config.yaml
hidden_size: 96
vocab_size: 4096
norm_place: "pre"
positions: "rope"
Each number is 50 + 10 x the weight over its row's rms, rounded and kept within 0 to 99. Layers, rows and columns count from 0. The size before them is the row's rms in percent of the matrix's.

# layer 6 MLP up, 384x96, rms 0.204, rows 280-352, columns 0-95
094:37 31 35 35 66 45 52 37 56 49 48 47 44 21 57 60 51 51 37 55 54 56 64 56 57 39 45 47 53 52 48 61 47 53 40 55 44 53 37 59 34 54 52 53 43 33 41 61 59 66 45 43 67 44 60 66 33 56 62 62 68 32 52 55 36 41 53 64 37 39 59 59 55 58 29 46 45 50 42 49 57 53 45 49 60 45 47 34 45 51 29 55 48 60 49 59
088:44 45 34 51 62 54 60 61 36 25 54 55 54 69 52 54 66 38 39 51 42 45 56 21 48 53 29 39 49 50 49 46 46 48 60 41 48 64 38 36 49 38 55 49 58 47 42 46 31 80 47 60 47 45 41 59 60 46 48 68 42 58 44 70 55 63 60 54 38 42 65 62 57 60 54 51 66 47 58 54 48 54 59 49 58 51 61 50 51 40 43 45 43 48 52 56
103:54 45 58 42 48 46 71 39 61 67 56 54 52 38 50 43 25 69 57 49 60 62 34 38 36 55 46 32 52 48 58 71 50 54 54 41 65 52 57 35 46 51 50 43 53 35 61 54 56 54 44 56 47 62 55 53 42 45 65 52 49 57 42 44 31 54 47 57 41 74 31 66 55 42 28 49 50 40 57 40 51 60 42 63 39 56 54 57 45 51 51 56 60 51 65 39
096:60 43 68 40 54 64 35 44 44 49 57 36 49 46 79 27 37 59 60 52 50 62 40 46 38 47 32 35 40 49 41 50 58 38 42 46 48 46 73 50 41 52 59 35 52 37 33 45 54 48 35 42 45 61 50 42 35 37 58 48 51 55 52 57 52 46 46 50 55 48 42 52 32 48 34 48 63 51 51 46 47 44 47 61 60 27 43 63 46 40 39 29 58 54 53 51
094:59 45 24 50 64 51 56 72 50 42 29 54 50 45 36 61 50 59 34 43 40 38 47 63 59 58 40 42 38 55 53 46 53 37 28 57 48 26 52 60 52 42 50 45 48 45 50 34 57 47 66 49 34 54 55 49 57 49 60 58 39 51 34 54 45 46 66 57 48 47 63 46 53 46 53 74 27 59 47 52 47 55 46 37 50 59 47 57 62 55 38 59 43 38 37 49
101:46 38 63 57 47 67 47 60 45 60 74 75 48 38 48 67 66 57 50 59 48 52 55 37 41 49 46 45 57 60 69 53 34 45 62 48 53 21 47 48 34 44 51 58 62 45 49 50 56 39 52 57 50 38 59 53 49 60 38 60 48 42 64 48 43 54 69 54 48 53 46 50 59 49 64 56 45 34 53 59 46 53 43 19 61 50 44 54 48 54 35 44 36 52 52 58
106:48 56 46 63 57 58 59 42 46 62 59 63 58 27 57 68 46 51 56 26 18 33 59 38 49 55 37 48 42 62 40 53 59 55 53 48 39 55 46 51 35 45 55 53 34 48 35 63 60 42 43 49 40 53 44 43 54 21 55 44 48 49 67 53 52 57 65 52 50 48 37 52 48 51 61 37 42 40 61 36 44 53 66 59 37 60 45 42 62 48 48 40 53 47 56 50
094:37 47 39 41 35 31 54 46 34 61 52 54 50 67 41 55 45 36 53 33 56 58 53 34 52 61 46 36 65 39 43 50 49 58 67 62 56 52 45 35 53 59 47 58 59 63 49 47 33 59 57 63 53 38 65 53 42 50 43 45 60 36 50 58 57 38 59 50 69 56 74 38 47 45 59 36 27 40 40 50 53 63 50 47 57 47 56 38 65 64 55 43 56 49 58 55
095:42 59 43 49 57 39 38 45 45 39 43 61 46 58 55 52 34 39 69 51 49 57 37 47 46 44 62 53 69 56 46 39 57 65 56 66 56 47 60 34 49 47 57 40 43 43 38 46 40 41 59 47 50 38 50 47 45 50 44 45 71 40 61 41 40 55 31 55 42 49 44 57 61 45 73 51 42 62 37 62 42 78 58 58 63 52 40 53 65 59 43 40 74 38 52 47
101:46 54 49 74 51 51 28 43 54 43 64 41 34 32 42 47 37 48 48 58 44 52 58 25 66 47 64 50 47 39 32 72 44 38 57 48 53 57 63 53 32 48 51 53 67 50 32 55 51 44 60 45 50 37 42 56 53 43 60 46 41 57 50 47 36 60 37 56 51 51 42 55 46 44 34 60 34 62 39 54 54 41 41 55 57 62 68 54 51 51 46 49 54 34 45 31
102:42 46 56 48 34 52 40 47 72 47 47 38 56 63 60 48 61 59 51 39 74 38 51 49 52 41 63 41 46 45 48 50 43 49 56 50 59 53 44 61 49 57 57 63 60 65 60 46 53 41 46 28 41 32 49 46 64 53 34 50 72 42 51 55 59 49 24 48 58 43 44 49 35 30 47 65 47 35 46 54 55 49 32 48 41 46 61 46 39 38 60 59 66 44 63 40
087:53 59 60 52 55 64 49 44 51 49 64 55 54 54 48 54 49 36 30 52 59 54 28 54 39 39 62 45 43 58 43 48 50 52 56 44 63 39 54 50 75 47 51 54 57 48 47 51 49 32 63 55 56 44 50 49 51 71 67 45 54 46 44 29 51 54 51 48 53 45 37 53 41 39 54 48 71 48 51 58 78 60 48 43 59 32 59 51 53 81 57 33 67 41 45 57
093:63 68 48 42 70 48 37 40 45 46 51 41 28 33 43 44 61 44 58 68 61 54 48 48 49 57 51 69 61 66 42 71 62 62 55 31 55 60 52 64 47 49 45 48 51 47 51 52 38 58 46 49 40 42 52 62 41 53 45 70 35 54 36 57 53 60 53 46 61 57 40 58 58 30 49 44 38 61 48 57 55 47 32 53 47 62 54 59 49 73 59 59 39 55 44 46
105:58 36 65 58 42 43 38 39 51 41 53 45 45 52 56 51 46 43 50 60 59 29 45 64 51 50 65 63 26 45 55 53 57 49 46 48 39 54 37 36 55 47 39 60 36 45 53 69 51 52 49 71 43 50 57 57 40 37 39 65 71 39 51 53 26 42 48 20 60 60 35 43 56 47 36 52 44 49 46 41 45 50 45 42 49 41 66 44 44 50 41 39 52 38 56 51
100:61 58 54 49 43 46 61 59 50 42 51 48 54 51 50 27 39 60 26 43 42 44 76 54 49 56 52 51 57 52 61 47 48 55 43 41 56 63 42 57 44 68 60 60 46 42 54 61 45 61 41 45 43 35 56 51 48 57 56 52 45 46 49 64 39 44 70 34 62 48 43 53 27 60 79 63 48 37 56 64 44 53 46 60 64 36 44 48 46 41 61 57 50 71 57 43
096:45 39 56 22 36 51 48 46 54 36 40 51 43 64 48 46 47 63 59 48 37 45 57 54 39 55 57 55 54 41 62 58 49 32 44 74 29 45 55 40 41 56 52 38 52 61 30 55 58 45 57 55 47 59 48 43 57 41 50 51 58 61 46 48 63 40 44 43 68 40 35 58 55 60 61 63 37 47 51 59 43 62 62 30 71 45 50 48 45 46 58 39 54 71 58 62
104:44 40 64 54 44 55 55 57 48 54 76 53 58 40 49 51 55 51 55 51 43 64 34 62 44 47 53 53 50 45 39 43 45 38 55 27 48 69 50 63 39 46 52 51 44 50 68 53 51 61 51 59 37 46 65 60 61 39 57 41 60 47 62 47 48 48 53 48 34 37 40 34 33 73 40 53 67 57 55 55 43 45 57 30 41 44 41 59 46 19 50 38 52 60 49 50
103:50 24 50 35 54 60 56 48 39 31 34 31 29 67 34 36 65 49 65 63 38 43 61 63 59 57 48 55 64 49 54 60 43 51 49 43 61 46 63 41 67 53 51 52 68 60 61 47 47 43 45 53 58 37 47 52 51 50 50 43 33 47 41 56 41 49 49 51 52 44 49 67 61 56 51 46 61 31 40 38 62 55 36 37 54 40 59 53 50 60 63 49 55 60 50 57
097:46 42 52 55 50 48 54 45 32 46 62 52 51 50 50 62 61 48 56 70 52 50 51 55 69 28 75 58 30 37 55 54 54 44 50 52 61 59 55 41 54 35 45 48 68 25 39 33 64 51 59 52 53 36 60 51 66 44 56 60 34 52 47 46 48 44 50 36 39 46 61 33 61 34 44 64 52 51 43 43 66 51 48 50 42 39 62 63 61 53 40 62 48 42 53 58
099:37 53 32 63 55 61 41 64 69 46 55 54 43 52 70 36 61 47 45 67 57 41 48 42 60 67 54 53 44 43 63 46 44 41 60 43 46 30 59 59 62 44 49 57 37 47 55 46 58 55 29 42 32 30 52 64 47 55 41 50 45 51 40 51 61 39 48 58 58 72 38 62 35 43 43 48 36 60 54 46 48 51 59 49 51 62 47 48 36 62 58 47 56 45 29 41
104:53 60 39 45 49 53 43 39 70 53 38 42 43 53 54 52 58 57 46 64 48 61 43 61 43 59 64 42 42 51 47 61 47 34 53 45 37 56 68 42 58 50 43 44 39 41 29 47 69 44 72 52 57 38 44 53 52 36 33 54 52 62 57 49 44 48 22 68 60 52 60 46 25 37 32 45 58 51 43 44 38 38 40 51 52 53 58 63 47 63 44 51 57 56 61 48
106:62 47 44 38 53 56 54 66 45 51 33 50 55 53 55 67 50 46 51 54 47 55 61 39 47 59 53 33 39 59 38 51 32 47 45 46 40 63 48 43 61 54 63 59 55 31 57 60 48 41 44 46 40 49 30 61 34 47 52 29 45 45 66 58 56 46 54 50 61 60 42 56 54 54 60 55 47 59 58 44 41 38 50 69 44 43 64 54 45 32 26 33 60 67 72 59
110:55 52 56 44 51 43 63 48 51 43 34 58 37 46 52 52 50 49 56 60 55 55 49 54 41 48 44 47 55 45 67 52 37 56 59 41 62 50 62 40 40 30 53 64 61 54 88 48 52 50 64 63 33 46 51 52 49 66 34 45 40 63 47 39 51 52 37 64 46 50 47 69 60 45 53 49 51 45 18 64 55 44 54 46 56 44 47 55 60 40 40 45 56 73 57 55
088:34 68 39 51 62 52 59 54 57 51 66 54 70 42 46 60 47 46 40 46 60 46 43 35 56 43 69 58 45 34 53 57 53 61 58 47 39 60 51 72 53 44 48 52 54 60 58 30 48 30 43 41 41 69 51 41 48 55 63 44 45 48 42 41 54 45 36 59 53 40 49 56 55 52 46 55 52 26 59 61 51 46 36 51 43 58 35 79 67 54 51 45 59 46 65 46
095:39 45 63 45 47 56 69 49 60 45 46 41 47 60 69 65 58 58 67 43 37 51 62 51 54 45 47 63 47 23 41 52 28 51 72 47 56 49 61 55 42 47 62 53 63 49 45 55 54 50 57 46 48 49 58 38 62 75 41 32 41 47 41 40 58 58 46 42 68 36 48 61 52 31 40 52 65 58 66 50 56 45 53 45 56 50 61 41 49 49 41 66 35 47 49 43
108:65 58 57 37 53 29 57 53 50 55 62 53 59 58 50 65 78 69 66 37 66 45 46 57 42 35 53 63 34 65 59 62 43 49 62 44 60 46 52 49 53 29 51 42 43 63 54 42 60 49 51 46 54 49 44 39 56 47 57 44 49 44 65 37 51 46 57 49 36 62 43 43 48 58 53 64 53 51 43 35 54 53 63 46 58 47 50 58 41 58 51 42 48 63 44 83
094:44 36 54 64 44 48 44 54 47 39 45 56 53 26 43 53 68 63 30 50 56 70 46 55 37 43 50 52 59 38 48 31 50 57 49 30 60 45 45 50 42 57 54 35 45 30 47 51 47 39 62 41 45 55 77 64 49 64 39 57 46 63 30 64 44 41 34 47 44 46 52 53 58 45 44 61 55 54 54 31 60 42 53 61 57 51 57 57 40 48 47 56 44 73 51 48
104:55 46 59 51 64 52 48 54 44 60 48 39 67 62 51 49 39 39 66 63 55 43 40 39 45 40 54 42 57 50 52 48 45 62 47 44 50 41 64 75 39 41 40 59 48 37 57 24 56 50 48 29 49 49 70 52 43 39 36 47 42 39 61 49 48 51 57 44 47 62 56 45 56 37 46 48 75 62 56 44 67 44 35 37 36 50 61 64 40 33 53 44 54 56 41 43
101:57 45 64 38 39 33 49 38 45 62 55 46 57 52 45 39 54 56 56 45 64 52 45 44 50 17 57 53 33 41 53 50 42 63 45 40 45 60 71 53 44 62 55 48 46 38 53 53 34 45 70 55 57 45 35 51 40 51 61 36 74 36 56 40 59 48 50 39 51 50 49 50 32 44 55 50 47 48 53 43 67 61 51 47 64 51 51 64 60 46 44 36 65 58 28 50
114:42 38 52 51 58 47 49 58 53 45 48 48 42 37 46 48 50 34 41 52 59 77 59 43 61 38 36 44 53 35 36 41 47 42 34 38 44 52 46 54 35 44 58 54 48 65 62 71 48 46 47 71 49 49 66 38 53 63 68 36 71 33 55 49 69 54 38 44 51 53 57 56 48 52 47 54 55 49 52 66 54 39 50 50 43 44 50 41 45 61 49 54 43 58 25 73
100:52 29 59 52 60 66 39 52 25 46 66 52 61 51 65 48 30 54 40 45 68 38 55 34 46 52 52 44 60 48 55 54 55 66 56 58 53 61 53 40 46 49 66 53 63 55 40 58 66 47 49 46 60 54 65 45 47 48 60 50 66 37 35 61 47 61 43 62 53 46 56 58 52 36 29 46 63 43 53 46 51 32 36 54 51 63 45 45 35 64 43 41 61 40 58 55
108:44 47 60 47 50 48 54 54 48 44 52 36 51 53 48 49 39 34 39 51 67 53 64 44 67 53 37 39 45 43 60 35 39 49 55 71 44 78 50 52 38 41 51 65 41 34 39 53 39 28 49 60 39 45 77 50 51 54 64 40 45 44 44 57 49 59 42 56 42 55 50 53 62 64 66 46 44 55 68 59 64 47 41 64 44 49 66 49 46 42 34 60 49 54 42 37
106:65 54 56 33 37 53 46 46 59 69 35 33 58 44 64 56 44 39 65 47 74 56 42 49 64 48 53 69 42 53 45 57 54 52 60 66 29 39 56 60 48 55 49 57 61 56 19 55 55 51 46 39 52 57 65 34 55 45 43 28 64 56 48 60 51 49 53 49 57 39 41 45 36 56 48 45 52 51 54 42 36 49 47 50 47 37 57 54 48 57 36 55 47 30 57 42
099:59 57 61 47 58 62 36 31 31 43 57 49 45 42 49 67 59 56 39 39 56 45 51 53 69 48 38 66 30 49 55 44 57 49 51 34 69 75 47 48 34 69 62 57 47 41 45 43 46 49 67 42 47 39 49 69 64 62 47 54 47 54 55 38 38 45 50 51 50 49 52 63 58 58 46 53 64 66 55 33 64 60 53 56 61 47 37 49 57 66 48 48 56 60 55 42
092:29 47 47 34 51 42 37 46 59 53 48 47 61 33 33 24 49 67 54 51 59 46 28 36 57 42 53 56 47 44 47 54 34 66 55 56 54 55 51 53 36 49 42 65 61 29 66 55 42 49 58 38 51 59 29 59 51 62 40 49 38 51 53 52 64 45 36 60 75 50 40 55 51 41 42 40 72 56 54 56 59 43 48 52 47 36 49 52 52 45 51 57 47 49 50 37
106:39 46 73 44 51 44 32 54 50 48 63 42 39 49 43 43 46 46 41 60 62 62 46 51 52 33 43 33 51 63 47 54 50 53 53 51 56 46 53 57 63 43 46 49 47 44 61 57 71 46 55 33 48 51 48 31 38 47 25 51 45 55 72 49 51 29 44 39 57 58 69 37 57 44 54 54 48 59 56 51 53 55 46 50 51 63 40 33 35 59 45 62 52 70 28 35
105:42 63 55 43 65 55 70 68 50 60 54 48 60 64 36 45 46 61 42 61 50 54 37 28 49 62 39 54 61 66 42 45 49 45 57 47 45 57 43 43 48 40 56 62 43 44 56 60 50 52 48 47 46 54 41 60 35 52 57 71 45 60 61 50 62 68 67 39 44 52 40 41 34 53 56 70 48 70 70 52 53 42 60 66 48 59 67 43 50 61 45 44 33 42 44 57
112:63 57 39 56 58 44 41 52 40 59 37 44 49 60 60 64 47 75 52 44 31 46 58 61 48 50 48 49 52 44 46 54 39 50 48 56 46 42 64 39 47 55 47 34 32 40 51 51 49 47 52 48 26 41 54 48 69 53 49 41 55 57 47 78 51 46 68 62 52 55 54 30 47 37 54 42 41 52 47 65 35 54 51 43 51 65 53 49 48 52 62 52 26 79 42 50
104:68 38 57 62 51 35 55 41 36 60 46 57 73 48 45 41 36 61 40 43 24 58 58 53 43 66 54 43 63 54 58 65 47 60 49 50 44 44 59 45 47 51 37 50 52 60 59 53 45 53 60 41 48 49 50 57 44 40 66 53 49 62 50 44 50 61 80 65 48 54 61 49 49 43 30 30 51 29 68 51 55 48 45 34 44 40 56 50 34 48 55 59 48 56 54 38
098:50 48 57 32 28 54 50 43 48 49 49 54 53 44 57 60 38 33 56 59 61 35 68 52 41 39 53 53 51 51 57 72 37 46 44 51 76 59 61 40 49 62 75 40 50 67 52 51 25 49 43 55 71 52 47 45 38 61 55 43 48 58 55 43 27 45 45 55 43 49 25 36 54 59 55 51 45 40 43 50 50 61 49 62 55 47 55 48 40 58 44 46 45 43 54 52
102:64 55 55 69 52 55 44 72 47 36 61 49 42 46 60 70 41 59 50 54 47 49 58 47 44 58 48 25 35 50 43 55 37 58 68 55 58 37 71 62 57 49 41 58 29 53 59 46 58 46 57 67 43 58 48 47 44 55 46 47 47 42 53 40 64 49 28 51 61 40 54 51 43 46 56 62 43 22 39 62 59 52 42 51 49 52 41 62 43 56 39 34 59 42 49 50
093:45 63 46 39 62 56 32 48 44 52 46 59 44 36 39 50 55 46 31 62 51 52 55 52 56 45 52 44 52 56 47 46 53 47 57 60 48 52 57 24 53 66 58 46 55 53 58 42 56 60 59 39 53 56 53 42 42 57 56 44 69 52 43 38 54 40 45 47 47 48 25 63 18 62 35 86 47 47 52 67 57 49 50 55 43 39 43 44 56 46 62 59 56 42 37 47
109:51 52 61 46 62 30 49 52 60 65 43 44 48 50 65 48 53 47 40 61 55 68 47 61 64 54 59 54 50 56 64 48 40 27 59 59 45 50 49 50 41 44 36 43 40 39 50 23 31 37 67 52 50 48 50 65 39 63 56 47 51 41 36 58 60 56 39 63 68 61 58 60 46 49 55 29 44 51 56 44 50 50 54 50 42 58 53 62 35 60 41 37 55 58 52 74
084:73 28 59 59 61 47 44 55 46 64 49 46 41 52 35 60 39 32 46 40 48 66 49 62 52 40 55 29 39 46 64 52 58 56 52 55 60 42 45 52 54 40 34 43 58 45 49 42 34 39 57 52 54 51 51 54 35 59 66 52 51 44 63 50 42 38 47 55 57 34 50 58 33 43 61 39 54 30 67 51 58 58 40 71 61 57 60 52 48 36 65 47 60 44 61 58
088:64 48 49 75 46 50 46 47 66 63 56 63 64 59 46 50 53 47 62 56 70 33 40 44 58 61 51 51 27 44 36 57 55 63 56 52 43 37 24 30 70 54 38 48 63 57 40 48 58 23 46 42 74 48 45 46 58 48 48 46 56 45 54 51 54 54 44 47 55 55 44 56 56 54 54 69 46 58 45 49 41 54 52 56 58 59 38 44 55 43 32 51 41 43 58 53
103:53 54 40 46 62 37 36 39 57 60 60 50 61 54 47 48 48 49 51 75 47 35 42 49 63 47 59 52 45 50 41 53 64 55 51 47 36 36 44 44 60 35 33 38 38 48 47 77 43 49 49 54 41 63 49 56 43 48 59 65 24 47 61 55 54 53 48 59 70 47 52 33 47 35 58 28 41 68 44 35 61 40 44 49 48 39 56 61 32 56 54 50 54 52 54 45
112:45 49 51 42 43 65 45 46 42 41 43 62 62 46 41 43 49 51 47 87 43 68 57 47 47 43 67 48 43 43 57 64 42 24 51 59 39 46 58 37 55 46 41 43 46 49 48 58 26 46 32 61 42 57 57 45 56 53 27 44 33 57 55 57 41 60 38 45 50 44 49 42 39 51 39 49 49 43 40 48 54 57 53 57 56 43 33 56 48 64 54 50 42 68 54 69
092:63 46 51 36 34 56 36 47 50 38 70 57 36 50 49 44 40 39 61 52 83 46 47 60 53 60 47 45 39 57 40 36 34 49 58 56 61 50 66 57 55 56 52 50 38 44 56 51 60 44 41 28 43 50 48 58 42 48 38 61 52 49 56 36 51 41 38 32 54 35 41 41 58 63 58 46 45 43 47 54 38 45 63 28 75 50 52 59 49 58 53 51 49 33 53 42
091:57 30 59 44 64 55 44 43 46 47 50 42 45 38 79 59 58 55 57 48 36 67 35 42 44 43 43 41 53 49 35 64 52 43 33 72 43 56 41 54 57 55 45 57 58 75 47 39 61 66 32 45 36 68 35 49 61 62 56 62 50 44 29 52 54 53 56 53 53 58 35 62 48 54 45 52 37 56 33 41 60 48 47 45 53 51 61 59 54 59 49 51 51 51 52 55
104:54 32 68 47 77 43 34 49 41 58 48 49 45 40 52 70 48 32 45 31 39 43 38 46 51 51 57 51 53 34 59 40 47 58 51 48 49 37 42 48 59 60 54 43 36 41 41 46 60 60 51 54 66 39 53 35 32 44 59 60 52 43 64 46 43 29 65 48 41 47 61 51 47 41 52 50 53 43 67 55 49 41 36 51 55 62 61 42 35 34 35 57 44 58 37 48
102:61 58 47 48 25 39 50 56 36 71 53 67 60 65 55 40 60 64 42 57 47 55 55 53 49 58 58 44 52 38 44 52 54 40 58 56 72 48 60 54 56 41 53 50 36 67 54 33 56 37 54 43 57 43 38 57 37 39 67 48 41 33 40 50 47 58 57 54 24 30 62 55 52 49 61 27 56 55 53 52 54 42 51 38 53 60 54 65 60 53 53 52 46 61 45 53
096:36 47 43 43 39 49 47 39 46 68 56 40 47 59 55 36 58 61 39 39 48 46 36 51 31 56 51 54 56 58 88 40 63 60 54 52 61 38 53 54 40 50 43 62 47 42 42 50 52 54 60 55 37 46 52 56 61 64 49 61 63 38 31 65 56 35 46 43 69 41 65 45 44 45 47 57 44 50 47 53 49 44 49 49 72 50 69 58 51 47 50 67 49 59 50 66
105:47 34 44 77 49 63 41 56 59 55 61 52 59 57 38 57 54 56 63 42 41 73 45 39 58 59 52 65 41 50 36 66 51 53 62 38 31 32 58 47 39 60 54 48 43 37 59 60 45 45 68 58 57 38 53 42 51 33 59 42 54 64 47 49 47 55 45 38 55 48 44 47 67 54 47 46 53 46 59 50 50 36 42 48 50 25 31 40 30 53 43 48 55 47 41 53
105:18 61 62 63 39 46 59 48 50 62 57 36 49 36 58 59 59 59 53 32 43 43 44 35 37 44 46 32 39 32 47 53 54 55 55 63 56 68 43 40 48 44 45 36 53 44 43 42 52 62 44 49 47 38 65 33 57 35 73 45 52 57 46 48 43 58 36 43 42 49 50 62 48 42 37 64 38 33 46 49 56 48 67 43 58 48 43 47 55 44 47 58 38 53 42 42
107:36 32 50 54 59 39 46 52 53 47 49 59 49 53 53 51 55 62 36 47 42 48 55 56 48 59 46 47 50 43 50 51 82 50 49 46 52 50 52 55 45 49 44 59 45 70 47 59 56 65 42 50 47 45 51 33 33 36 49 63 79 40 45 53 47 41 45 47 51 48 51 44 55 76 55 59 55 35 58 58 53 48 37 55 44 56 60 37 61 63 59 66 54 37 14 43
101:54 45 47 35 47 36 56 59 53 42 54 44 59 53 48 61 45 61 39 64 31 41 51 63 49 51 29 67 54 52 48 37 55 41 45 45 34 50 66 33 57 50 59 46 67 56 51 57 35 43 53 48 70 52 62 53 59 43 42 60 49 52 54 40 52 68 52 40 70 43 72 46 62 50 52 39 47 49 56 63 44 52 45 51 56 43 35 32 74 66 49 50 49 49 28 54
104:48 58 48 53 37 41 62 63 53 65 55 48 55 44 55 53 43 46 52 49 64 37 33 63 73 52 54 58 49 51 51 61 67 49 56 43 39 38 58 41 53 44 55 51 50 54 53 34 34 47 58 75 51 53 44 42 64 54 36 43 47 50 48 45 39 52 65 62 58 51 64 34 63 50 51 58 46 50 52 46 60 55 26 53 48 80 61 67 57 42 59 41 51 34 30 47
101:39 45 54 56 33 60 54 46 37 57 65 39 43 58 74 59 43 43 40 54 47 39 57 58 51 53 41 56 51 46 52 43 55 34 47 69 53 59 47 61 41 37 31 58 36 63 50 49 46 52 47 62 44 37 57 65 61 44 19 58 43 48 31 49 55 57 61 31 66 49 50 45 52 60 34 54 40 47 36 48 41 58 58 44 38 48 38 48 66 48 58 52 64 57 57 40
104:53 53 23 49 48 49 47 42 35 50 46 44 64 35 47 48 50 50 56 59 70 64 50 70 65 37 50 52 59 57 45 49 48 43 51 35 41 50 52 41 52 61 36 61 61 27 55 50 65 53 82 58 53 24 50 51 53 41 45 44 46 49 46 54 47 51 42 53 56 48 46 67 41 49 31 55 49 59 45 51 57 43 29 40 47 31 39 44 52 39 61 49 42 59 49 59
105:54 31 50 60 47 43 52 42 56 51 56 20 43 52 51 64 46 30 54 57 49 39 50 39 56 63 40 45 60 59 20 40 44 52 53 71 40 56 56 72 37 60 48 40 57 67 45 50 61 63 58 55 44 49 48 50 43 46 45 26 59 54 58 35 38 58 46 69 48 38 56 56 48 49 51 52 28 46 52 44 50 42 58 52 49 47 53 40 38 59 59 63 58 44 55 57
089:47 53 69 44 44 58 50 43 53 58 43 59 45 76 37 45 40 60 45 57 49 56 47 43 59 61 51 43 63 39 41 69 45 61 50 46 63 38 28 71 58 53 45 50 32 57 66 44 52 48 62 49 46 42 61 53 45 34 42 58 41 39 53 38 56 59 78 56 44 49 37 45 42 61 42 47 42 67 43 51 62 49 66 49 52 67 64 42 44 55 57 66 53 61 51 50
097:45 58 44 37 47 57 49 53 62 49 53 48 51 64 46 46 58 75 55 64 69 54 45 46 47 41 53 44 44 46 63 59 35 44 46 46 54 48 57 43 34 42 69 66 61 48 71 53 52 47 41 50 40 37 38 48 41 41 46 39 39 29 62 40 57 46 43 47 58 43 59 25 41 39 49 63 57 55 33 51 33 60 50 49 69 43 44 60 59 62 56 48 64 39 37 64
096:60 58 49 65 25 47 36 53 37 67 57 41 47 43 49 52 37 44 50 41 41 40 48 50 41 37 55 47 42 55 43 53 24 47 49 40 46 36 37 71 38 42 44 38 38 59 32 52 43 49 65 65 45 58 41 53 51 40 52 44 48 55 43 55 48 58 39 37 55 63 47 57 49 59 36 23 42 58 51 47 49 52 61 42 56 42 61 56 47 38 69 51 51 62 73 52
092:58 38 64 57 51 52 58 46 56 39 65 45 62 58 65 53 53 47 42 50 55 42 52 52 55 28 47 48 66 54 28 44 65 47 65 41 54 38 62 43 42 31 45 43 54 49 45 32 64 45 41 47 50 53 52 71 43 65 38 56 59 64 63 58 44 58 33 55 41 57 70 46 59 47 31 62 47 67 39 37 44 55 46 43 49 51 41 62 45 69 55 50 44 53 59 36
100:55 44 70 37 58 52 68 60 35 55 59 65 60 60 45 54 61 36 51 54 55 60 46 38 37 40 63 62 36 69 49 51 52 41 62 54 53 56 41 50 49 42 65 55 54 55 42 46 65 44 60 45 56 54 46 48 56 67 53 48 64 41 52 53 56 60 70 31 41 57 59 43 66 42 42 37 54 42 79 33 62 36 45 52 69 52 55 57 51 57 56 55 49 45 64 48
108:49 46 39 69 51 48 35 48 50 62 33 51 51 55 52 38 40 43 59 57 55 47 61 48 41 46 55 53 45 48 43 60 50 74 43 45 61 61 45 39 33 26 45 48 57 43 55 43 50 70 24 43 41 41 42 44 46 43 70 37 51 56 39 72 43 63 33 34 60 47 60 37 59 47 52 44 58 57 35 48 45 40 53 50 60 44 57 62 52 41 50 54 53 59 37 33
097:44 46 34 46 64 35 49 50 58 47 46 34 26 51 55 60 35 50 49 33 48 55 58 61 47 46 51 48 70 49 60 56 35 48 46 50 54 36 63 54 61 16 36 60 29 52 41 41 41 74 58 55 49 51 59 39 41 30 46 40 53 41 56 51 48 48 51 38 65 49 51 47 49 46 52 42 56 63 42 42 63 56 58 44 68 61 54 43 61 39 45 52 52 45 51 42
101:52 52 50 50 47 36 57 55 59 61 64 34 63 66 57 55 66 63 46 48 48 66 66 44 52 43 55 50 50 50 69 35 49 30 52 56 67 43 69 45 59 35 44 53 54 54 67 62 40 67 43 48 47 45 38 56 46 72 53 55 63 56 50 48 47 39 40 35 43 35 62 42 47 73 37 68 52 55 50 45 56 58 52 51 44 32 53 46 58 48 59 33 44 50 60 40
099:51 28 51 32 63 53 65 45 42 31 53 32 47 65 46 65 29 56 52 55 37 41 49 58 37 64 56 58 46 63 52 55 47 55 47 46 37 41 40 47 66 50 52 33 41 57 55 48 56 64 61 54 50 56 47 45 47 42 45 45 43 43 59 39 49 31 53 67 61 54 56 48 68 52 46 59 43 45 49 44 43 53 51 21 63 43 34 63 57 61 42 44 59 52 30 57
104:46 51 66 67 45 48 50 29 50 42 63 54 43 48 59 48 44 62 56 51 38 61 49 64 49 66 64 53 63 37 34 55 64 60 46 30 47 52 48 44 74 39 44 40 54 78 54 53 50 60 64 57 55 53 47 50 53 45 45 67 56 41 52 40 51 53 48 66 57 35 50 58 43 58 39 58 42 52 49 44 45 52 59 51 38 56 40 32 37 78 55 58 37 52 50 39
101:44 40 50 41 49 71 45 43 53 38 63 38 42 48 69 61 24 57 45 49 51 50 53 41 72 63 46 53 27 58 41 38 36 43 42 41 53 48 43 42 51 72 33 42 31 36 32 44 49 43 51 52 47 66 52 57 54 42 53 44 53 67 43 41 41 42 66 46 53 34 52 52 50 55 52 39 42 52 54 53 73 34 59 51 54 55 49 58 56 53 43 49 52 39 62 41
092:71 48 61 41 67 53 52 62 34 51 66 43 56 45 51 54 58 49 31 45 39 65 32 43 43 50 59 64 59 61 38 49 50 37 41 33 42 57 50 68 72 38 63 36 55 56 39 51 54 37 38 47 55 47 55 45 58 57 62 46 56 36 33 43 52 40 68 59 60 57 47 45 46 35 47 54 56 42 51 50 45 42 53 66 53 40 33 42 54 30 51 61 45 60 48 61
103:47 49 45 46 39 46 44 56 39 44 58 42 56 51 51 47 21 38 59 61 50 39 58 47 61 52 60 55 43 70 48 60 40 73 42 58 60 48 52 62 41 41 67 52 50 57 48 55 45 65 60 45 43 58 50 55 42 64 35 36 41 62 47 37 41 48 66 64 49 36 50 39 48 66 49 32 64 64 60 64 45 46 51 56 54 49 54 53 49 51 27 47 38 49 44 24